Weights of a small transformer language model.
Size: width 96, MLP 576 GELU.
Architecture: LayerNorm before each block, no biases in attention or MLP.
Each number is 500 + 40 x the weight over its row's rms, rounded and kept within 0 to 999. Layers, rows and columns count from 0. Numbers have three digits each. The size before them is the row's rms in percent of the matrix's.

# layer 11 MLP down (transposed), 576x96, rms 0.183, rows 172-213, columns 0-31
094:513444483536491507405625482435456485528454458538485514464433551466581481454596470468529491512508
094:524533557450489503498472509464474498493556490517552470516533454495406485509551484501465542524449
097:458491547517466513541449535487541526477481486513480482541477520507517471468499484528523491522472
100:526512516498528458501520500488570512591499457548494447539581550545534544597431496464455505457499
104:557485565528450502485506450576488501475488512566456608606497481520522478495406443528495500494568
102:427491516508517473471480468535502564546553531522427465472484472497526464532552531508516480487399
110:508466500536469530430459462498513431459464497520542492569558524500542512505488495428554512454506
105:423485492487480527488518529527518470462550485487473544558556493463525479566464450468394445483441
099:558511521483534446488524534578472508489508495497505489519558447516501404559490497520442455478509
110:503538517519460516528520535519545561488500479489471536345460495447508543472513514482490557459522
102:473547448442562519520397483562482541476438508493446519447510470518495414460507574532507494451517
103:424492522513502514508496502509527539426547485524457469456538478485507526512548459500527518517462
116:547564559457481423488510514418501567491529526588500545515502526456503489489546499493527484483487
103:488499536524454467500505462519550539519495512530428480546484465517527474483459468476490461506542
096:562564529516499557485491576471490444459560548488511514477530485483428568521541446514533547421527
099:521451436486517533532472498490538455467469491555514561520479569493534501407484526446507503529585
111:582522511521548472482463521470444486484470523539451553495540562469509515485530436581479523499574
090:494513424533563566514491501537511505519499471550498485506509466603521447496520483467510514484505
092:447481533408548545505510534484491537525513444549542542475463555505514526467477506485469498507530
109:458510506547535550539523527481461465542512429541535473502500506529542489450514488481394388534470
105:556470485497530496520537482420506508447489587499445454463480594534543422585492490528485565525471
098:509521477520485510459504444547485499494570464461488483479503557495438538509488476556518460555530
113:553565468478493529509499471486514498514435508458507469421526366515523450477513454485524455462526
097:507536535479520607429382540442506516519513495527462539446514500518522544515488576502477526459513
107:436565489511519478521484518506452541455540456505474556557463527525525497608452526530491474493513
092:523491516478488405468467495405524543446560488553529545458549448541446471533592560503500498555495
093:516559469449473514580414501558480486457448479557482571479507433494498484486476467460511441511484
100:448546486491523512500565466531565496487511502479560467462509439541512486493476560503533557498454
088:447560558466491566479506483506491477533509541499441501507526443559535531554472464543435506489467
105:478502478543472479462490511478501475447489474468493500489516516506546579451528490579510524649520
095:469481450413465538541492501447500564468552546413522472559397479497486517496470505526471541486475
098:449522538493495506531505595485495456545395518429444498504500546549461429560459521537521523462561
098:516570453549543516441524517500545496446449475473474517431432498569493572442520509536528531520457
109:541484524513447533485431546496544497442512505484496519449434544510504531473462598522505458429504
099:520511480528473495523407489507561504456468552461557539467468409449547560558513501477537483602542
085:450432478482547523534562503471503481513500405490516468581517492536472488500451510504532480482510
088:547596521461488423428490480454511504486511515459460474496444521482469482505579472496426537469542
115:544503489555519509521473496506566514489555574527446500520492528490529491534464429488522504562528
098:469559479443482455574541469472466529491511456515474488478441492506511484499573535487538494546499
103:517428510535482431499470469506468525448565477519547572473534496506578505518506453554474493507436
095:443487446565455416494527473490503518466499439471457521501526511512482423565468481513566541459525
087:517450493498497504423438571553496421492472544484547508419466416516503546500508525466477527508460
# layer 11 MLP up, 576x96, rms 0.184, rows 173-213, columns 0-31
097:476515483524443492504528485521511485519440520445436569548494517504469494419467530519508461494561
103:555511536496587505459500581503457466560500443457524548486510524518500510498486425453504483569407
103:515513518464553495495505494565493533446489433517531473487492517511384481507498463482518456419466
110:539473502515473581518494477560504544533467524548523558474414488502469506443561603465564507533443
101:464431465418523567512450531543541481519550574482542512484482485487505459526494474503462522516525
101:499448421467489429421508502455518545453525459443457512418505480469517485551521576580505538497560
102:481541478577523478502511535470543460554481475555549558579494475474444516523509469478491500485491
097:522549511501534523440476479477532565507452471540450484505471502506484553477484527535590522495380
111:502601576500483514460511511480493518491528579531530401470472478472541513517496470471548408508547
111:558449455544564468545497516501490520515453519423506509510497431454516460457462522455528422520435
103:561475511511507461534479508549538546472453464480494517502501545494436472498498447481492513536575
099:488438469527534553502514511501448484501441517452519482526516436509497474496568414490552473531533
097:474527458466525541499551536402547441461493553448509452514542511521530456498522462505493493490459
101:502498501414465492541461493463485543589450536545489473565554510586487545471480521482476463471551
102:563487484483443503465492451521525565471466530507451506508518478467508444571512488524496527446521
098:408508554569488431443535508563524511448512518482507481512534478517479452568446526507500496468513
093:496527530555504522522491417432493568516565460480514536478500463533478502548550455470489506459528
091:535525469584549443419528497494484484501458429488472500489564478608516515595461508508476547469510
099:469557526571480585464465562433504556507573495455530480540476570474425526472519513470502465527484
107:523499496504482506606553474511545496505527476556492434466481524569560462597518465521534520548453
096:477519445482551492451546547417589553499514470500447550523454463492561478575478548452481452533524
106:507568527518477588437509489497486456577531529464450541504533468544525516517518492437545507545514
096:412552495480520478504484491545545500408509518468489518514537541426549496475484396478574512443544
101:562459463482520453501545456524509614480545494535492512538454481452529472492397527511502469440482
092:530529472536521535544480523486492517552502402454509454523549532476514428484546451473459497485425
101:511518556556488475452525459466482471568572514522481456517510513509514466535573464497525584520588
110:453501405594471538509517515418503470486448491557522478524497536521460554465481573520493471479527
090:494511499491458533480420482479481565490457437502444487522430438464561460457531522473431489499392
104:514532465482516529535511487495520522459578531461546567437551537542465508461491497550534506570546
098:470515421491508537519463478502459479499514542587589516521452456533522493495530476497418575541473
098:529477551549575533533476592494560505525559600448498504463489505450450523507530466458469534502403
104:551501505559488476489540626502493521474482526537577477475449481524504488496535488473537501450443
097:481497446464516444567482485488536489492422406479510483481542502491428541470574529426522502499478
102:465495468502484489546535574459485522539510486539503460499492587446417447523530443497494489507488
086:515576511503486501488465516474549544530496546471436505443489554483518461535498486485484476563572
093:488505444533438495502480452477502448528503420446488480542453434513556479429436514557551420509472
099:520424487511514485484482503556528592539475482521586532479493472473468530492504513489543531398468
093:459488503439530570523455502536538600520453534502511449550549506533537477473529528567553513421518
103:543548456498481463527586474450567520592473508489499500471493511580482487510501470446526480561526
100:491549529461486517469475468511492503503460532494499439611430523510536492495502518489449517525502
107:494505570476451475501475460496538585519517480547392506559482498439521555442494520573589516507528